Each number is 128 + 24 x the weight over its row's rms, rounded and kept within 0 to 255. Layers, rows and columns count from 0. Numbers have three digits each. The size before them is the row's rms in percent of the matrix's.

# layer 5 MLP up, 1216x512, rms 0.067, rows 954-962, columns 0-255
101:087127147125196115130106126117135120148088116114118135092118143068134149151170111109140143162101135122089123103124113129148152144115161119116129127129132151129150127151142134134155130142110149086125114110096150123102148111124102098121162112123197125124124116162136181125127085197122105127136133117164102113067102138139092176125145122169116127077076111144139121136143137124140151130103138088092138155146093133157139091095141113115173160158116168130135145144123117137107143122147097135150128131178115127125125121109099116124182165149066154123095123150131141147132141094077147112142092124154123149127105120133116124116120142102113125085139164143106120150136173122078103131107080120044151139165092119164128118092164128112121109107108161107112097089119115141150112139145126
103:143137143108120119121085079105161122113139121143159118162106173163107120116141148108117116108102128049119139128163134104146115119132116125130155150097137117138105091121108112138099118114132170104151123145138156129154155123123130124146162105122144091147126115085100132122173087106174111113144140074093077110104149145146092117131152140127161132090150160178137096118142114146120173124142138147086092137085121143105155143098131093097107113075094099128159137096136125144144170125130114145103131153107130106086112114132143119153097151101168118145138132111131131111137174189170105115146107160136099139093107167130135087089138086151115087175156129153114095119187107151132127099138153118155146113121130142139114147159106127120139146172135123130100082114135178112154109094122129
095:141099105168085163117128118102133141132145165129142096131135132097177128110100113115127112102115116123144139160104117083107144177137144146100135099139088148119111141096105155107114174137156110135144122108095144131152137105123144148110129120129084094083131116090117136117144195168139130124151098148140164149130135127148136115177124108146144167109141199147071122084097108150134158133130165154141136139106131105152154169147167144144120127127208127112161114110107098125113146137133114146144095152074133158127136141126129113121141147122103100093141120159095160163144127116145147145100130126141145137143142169146100120119126098130140114105081134116140097104156130112094145151136150089102166164142084122120138114112176116088141140134129107107171110147164093153153107093116120
099:173195124117118122114130116109098144101145144138117102107146099145133123130118123140108096127154116115118104144112146104101139106119120104133131076095155093125149073131124132196133143149128141104159084168128086154129128108105080118120124134140112147094114120136123137079109103126139141091146129122103099116138103127128104145117136142124111144139133151134131106153133134101119147127130144115135129129141135134123121105080087154103116189128170122089095088113106133104150108152122149098141106138099082118149087145154162080147112128142136100073117115110139178156161111155107093127158104104101114121118130127124126114115112124131131132166101112174136128135107141099146119140111113159082131159099114166172164123080153150177101132118125112123097122135176122077131139103095156
098:129156125143155130084097119112089108111127157117146132175141140129154113118092155145124095108117128096128128120128101123093091111121149114154144141106160162148119134123147129151129138151098123109116109129143131134117106115102107163109076119144119118104125136143112133085137166100107162157119109109172153163122158133107108123078152123138112134115099131080141107137085158121119119143123130132096174110123130153112179100155105104116140149125134130094126155158099127127165127149127143151134149117098136143062134129156141131124133133102114140154117136133125108137062155112079155146141120169147142119142103167101116111119163141151157148139138126142130082141144133095125123124129100118072124122106145124142126142119158113166108111126134133121129114127127129129118138097148113
102:108104117130092136151093155161092099104119157186107147181130159117123083114127110144157162139121135128142154117127120115168125158127076162171104107121131094138145144122133170141140148138147109074109072157114139113126093115120128124067136148115185132126142137120111134164137148160111134128131140082118109141104128179153117146113170143155159144109133123096149130110144126170104121133142144131111170111127114147087111114114112102126147091139111115099098114146119118107108135156104138131112097136131147106133094145098151103160160161146129123156135123090143110169202121126125091144118163125151132120090170118125174157133144112112168146159115161095127117134117075132136109142117125093114126127122109130152113112115092101096135159158119092108162173072089117110124052109118143
099:163084156118136118120128119110097133113115151121121126115156135144133104122113132139144156162143108113104143164124128149131167139128142167081096153094143096144077129124140130148108123107180084123109129140182131107172123148154147139135149091171155101182093159112153145121131138113141107190162101147145107108145171120129117158090126112111120094138124111144094130116091095130109138093133140134110111126136101151089131118167134142044150124125119118101171182182136083145152103174142138118172132123136079128147126151114151127119150164075145137146118075155105111091088146085106114143123130096118132143098151141089109116111130130119142114128156112127146137099162150137133104149111123145144121163139122164115152112108115143149120137086125143090056149143150114130123167133109134
107:133111087121126102126119141129155113098127128156142104123123066071149129151128152130195134133111126123119127119134148117108148125124117124154122118122149102115125104131165124087118113138120153143143124107092154167125112139128116154135179108100126106118098119144099102120149164126127138110180124097148141136115152137134101105092136126141122104155132107102160112097131153166124141141150095122140147143129122143124099145138104099109107121103104100121130082123113067165137106141138141132109109187122090135136147126169135123203172123103135123173118123145121092142159117092139097122136141063139124107129158089163139114073134101097139150158145144128152175143114148146143127180137097124129127096152167130158128188125152147144138113095165100140108112090097165120152095183143152
095:183115103113090157113131108144141143128147169169134143132100104096088104144116159113123116120152133132145122133167145135139127121130114067119158146128112100095116147135103125136098122113181148140108135104091094117125114151124133135113143111165107108100147128165112158143127129101156137139133158135113129175100147098154144130118115100093100085141131054121150128132113128132165144136134155102146120099157108164131098167131100106113106120157120148154146112126145137156067123188117106127112121123115126138094157132156138136118137124115133130151131113151121145142166117195133111124106096151123168125090158146143131136183103112134161149168110162111138142124153111089157104106155121146123101154128133103156079115131139118103112089170105153153142153090125156152145113159130143
# layer 5 MLP down (transposed), 1216x512, rms 0.124, rows 954-962, columns 0-255
102:128162078096140159142106111118109109148136113109132135142125126146171124159120123123175112104112129139082109150103125186133116144143130154146087151129152137186119140138102148168097127102125111119120169121108133147139170131116157133097124156143146090104148121100124119103154090118100137145108119145116098111149118131098120181116143103122145137128111107108115079115110100122115148163140171140087176112107129063152108120083135125138178092125129163076110179172114164147149120143137072119099146143187132117091139133134130111135146131117091207072108155091153061149123118090137108143119162139124139140127150141105119104148094098164134117107124135096091132139132151129139181128125150102093126100155162132128105128157141131149147097117129159122121158127139134125171112155111136
102:158137144094135115161133155134139127113154153076129123167128105127143132142148171144135126118170095154118132111129111130116172111152115106120134129128107182134148072136133118145170119115113113114111134134173065113169179110131143104149122149120116133173174143110191122078130169137126132125123112106097111135111098181117116143154147108159114120106131169117111153159148112138155152147110161133124108168157148121090151109094116136117117121066133157126164179084171099139117112125123150098147137099126152114096059140122130128118144154133144109163122133137115146137135133137153111084161126124069109144133131121156177119123156113124103116128144092085138155166125107103147111175100156154134110146103111147123137096107151122134153143127131148139141118129090085144123067107102093
098:119144140117127132165176123094130105110135124173134101147123120113101156127123122182153162083134183143131171160125140115089115153129186059106122172088106144176129130107124117135107132131140148157152129144094152107168142129149139096139098120151111082158089123094133137140109145136109132098161147159135136122160123148160164111142144083122122147138124105179139152132112147143134092103122132111145125130121130144114131111110121141145135115045148118120111131101114137095097154171126154159151135140129129136126095124115110151136167102124122124136090138148108137146154111126127152128073115110117131179136133162151111127139152160087115153108103115094108101120171146115154149157107123100109134168127083109185159109084141170105102143138124155127118161135141129183093127118090102
100:094161090118124131120139108114127104096130117058156096146118117116129134115125121129157136131090097117128070088156137125091140123122092166126099088132095136121140088109142146103139119162146134162122134176152109134143144098139140111132113103104144145146099097115151166110150184148121161157076148123118137113089125080117149152115148082123088116139111114155153127120129116130094129157052128133136148144151139122127170137137124092112131127131141131131139146189128099128095140096138116156186149106156105107116133162125147102135104112108107083128141100136116128142124150167130139141149082120088140159110114097125100125124074168092160126132154140103104154071139148125147129153120102138132115115102161140112151154116111162111121110171114132166143141122165157145168110111136175
100:138135134087146104119142128167151112139153120199113135109119122131133118121126144154148142118113147170152147137146165154143161143080144080130105146108124147094141122112110110099127067128157090100171092136133093176110127136125106103125155113132097136136099114140136124118174131184147105134100140141134138126150129127106123104171117138110136116143155122097126137093108108110082102102126124107087110134105103074156091090132109090088125103147121120157162110120135170135122136109117122092096150132097120114163160141156148154131122129092094110053126108127122107159150138153109133139078081114139145132093128134096124092106160130108171144128091153120091112140122097108123108106149110125133118145075080091152120112152156160133128166134114090155116142106163133146125100152133140
101:133137071100103105112066119112112098123108120108094141131112173096113137153161125115123110127156135160176106120169144168150106129117116100108112139148121080138108125131138132115127124110105122093110141112137115106173134126129141124106085124092120151140116114154143112104125125149119094106103143142172108141082124140102135129093131133115100083130106119087137114104046154130128103098136129115173113109139145087131120135131131152165149149148151119144110129092154155097165114088152140106109134169174123134125111151156152174126126122141144100108139109123111138104143117133099128120115114132109118127080137147137130143124148107137136137114160120131129144160130147114159153091116140173136116136163130108144154112145172122134113119116109151077092117130119111134085161134154142
098:143110148149165105126128159112111110133103135090156109144132137132170112153145151111131154173172154142103127134098141145115142117111139147091166145087142084126086086129136087121146154117149112105120123132137140124187127169124134176105143154141141105116147129162081108127135123140172109142114052147130149092123144160114138139153125141111119182127074117143116137104097131142138156112114140093130117114107114156130091139107132150151158101133136123063096150125151096150120108094161140118127144153149108123113117123143065132147092144124130166077124161129089094133134141085177104100109099128129149088117128128127129117100129121097152140159144118113115120118150064142112163138171117101121113126160129089130147126163145124113120177096159105138107167106116139064121147128134138
103:110125137140106164109127146154142121129100169106134066096152134141111116124096107117130137097143131096156140147094159137159095057130133086113110139158129132073095107133084131128169118127128178113105149115089147144099118077185170134086122129166140166148112100120165154146146113181129103125090170151191078129129128125081112182100138102123117116122124152110114155147112154112128125125077128114149094163134145148117114090133100184140146169116131098088158123129138127125124151120140140131106129084076121125175117151146140120085122163105131094111114122114145126150150115109122163102119185138125114121124149132113158172131081122126113109149132102138128089155152138163073147118129193135117082202102115132132144083100127120098157096100116137110112109157163097122127106151168124
097:127172114123083147105096132113121106147107094115136146157118116135150184144085090102131142151145117114143092135145079095085135114102176119108112118121113104133126108105128101130126122094136156085115117181091155107101122180116159150141152135090122152134161116152147128152116164096139081137093142134107152153116094091108151133137131101142103154145162128162152123084172124138064152151126136128133101097148123118118161113104118115142106156109111126135130139146153135129111091164087128122135150150133115140138114134135131072164161117128102134139147117146096145125077129144123102155136135095142113113145137115097123115170105115107161142128101102109105166138145117134142156145116145106116081161064121147106147149093163108102113110129137136150144111061131131151114161148175130
# layer 5 MLP gate, 1216x512, rms 0.0669, rows 955-962, columns 0-255
101:089131133149109115119167144138165141119093120114136143152088129132145114144087116151092112144113090112092126130151134133136106133117105100094104152154138134117087120135105149117118154112133126117124126151136104154146145136108185102120179074131097114122150142168119097151138108140123140113142099120125103100139149143136168156138167107107149103137098108138117135153089121117087124133142122114178105134165144177109163125122120132126123108104123102144165133113075141170115106154116146123101149159185122157126123134137127098136129101094105131121122131133173117085163104187093116132137103176087108130135108125072154133121112096143161132130110138146133141119124159129108122138168124134096101126115106124123114157145150135126064154132106107136121134178142155138122097116135104
096:183107111090104149120145116136148117147118142135107066134146135090150120077101110111088141128062122101125126158094118094086139128118181135122093134160124090164156147102137130120112115179146139103097138122141122103126122129136157106132132160160121130171103146121121155104101152096115127118160155110110136170167140113171177086118144119151152126159133138130128172124123112133153090128133147156132129117118155106109109154167153104131125130119124135118098095076144122147102122084151124137124123112125128098163141136129110152179142105137143138114155147159144112119108095088123138089119177147132159091174119140144097166091149144073137152149137186134076143105099132124148165120113119066126101178114140122188181118093167173130181101105083125143116169141104097166126080113109101
100:117144094185152127138083132132105166157148147142094155118139130123118122095182106108098116147191151110124134183118142109094138111179138157152124101160144086131096132088138163150133152108063102094135102125164196117124109130100146091148122147114134118166123133160135160113147115125147093168151134111170123146171087116152106108147129118112167142136113149114131143110097120148097148179151128124125104122112095071117111166151183117091111134096125122139120141074100060166123115131139122104108141134146146100136134172167129138103149109139095106146097132112162135103113156119137112125158083161129151131136127147116120096146103156114140138122142090117138108164132141087146119121108098156098111173143095117120136096099158124139134113128110116126116118092147129150177111133093094
096:116131153167124154071127135155147146144104138154092126116143153161131135114141125113162145143121105152130079095166122131117191105155117110128172105127146105096062152125067153127115152179133125103116118109142110109159087137090135138147161100125149134126128131166101092153157135136151107169112138132087110140075152134114160101134153150085122097135150149136144150162115162123130123115110108118150162152112185081161116149128103142122162122115146091125163116062114101120133121136137121101126146095115182114139119131141173097054125170072116165126129144150152109144159131113125141124107110136136130127134114170136114149124150099146140115152122122105110155133133136180112143103128110157122140121085142178165093107147153081131139132145127138156154139147090127118143142144075172
099:116117145118161115127145136135142138088122166188126155128124148116084114133121140170133112126107143167133096126150138107110137151135083207121138137154134138139115128175112131127101157155135112113102155160147103094137113159110127122146128152156147129137133145100137112125137102168112110151132084094128108084139083173134138145116122152144137115093149169135125146109135157162142157183172101151118120171150104128139110120125117132153096136135092111094158082151189108122151115127164129124154140116116116126121159127115108141109140126159103152127124120145109133119134142145169156131126112185109160116109105122155126129114096147130149146117122119148136112178117119096106161121074114131165137094145091156132133156161103089103179126123168101173139144114072151137125085140106126
102:096098130118139123095121151114116170142110153132128152125118136111170094137106184115136172109112112111137145114099105116153097086107090145133086114122108138122104102105132168070143130094133134109088171095143162120147103113138204171160097118102130113112157173143112136119151111131176144131100106161137135122147101122139138145169119172138127156125088090146132131087135132177102150125151149097141159123161167170144136141120152135114123129150148121088109122132130130119124111151145142163108137109134128160151093097138155110113132126159130120131172111103148100118169116145151133170138110102104107106084118130130119171128128144122146149094102124105173137149114135179150142115117186124130135089169155095154155102131052113151128148121164095159116155096117126092159106137107163
103:084090130113117156127174116149109107145095138113073166111150143153122110113142115120149128130094114136164088112124104082162139155135112138123112129077166140100120111103134157136127114119175144109071155142168126092147113060147114105119143113149149108144126097134125078117145128134103143120149121157140129139088135145136134071093161165129078145135138118167128127134115130175147124116108163144092141099069132152124061161126127143132141151178116119149131133126128163112100103130117125114145154101133156108124120119097149060173145109102150132095174112132167100165148157079150139129122131161104131127118132149157131103139170146155160109132090177141166144129116100136141125147151157108129140135119183082102116145161155156101132096119134115112086120098140143138210100158170155
100:135099106162131131109121177120115119142161150144126117142144126117134131106148159134148114150134158142087152067109128110143107098155138137151172153134090122165106093118130170123115132120127150162173132130117155122140120148098126133122087170112155157130137116082136105133119148110152150126108135117158137154173129195104124166144152134159134162105147137105171108143109119112145091130118131150097125147128163118152164102109124128141136143169102139129080089164117181169166142093123140114128137080132121155157135127147122115137112166117156139104123159163127155132118170100158142131089161146162133152142123110140146109118129081138149134149130122121116105116119114108118113127141149102131153172117133137115121153142113150149116093114125112120122114079090121117116129141137172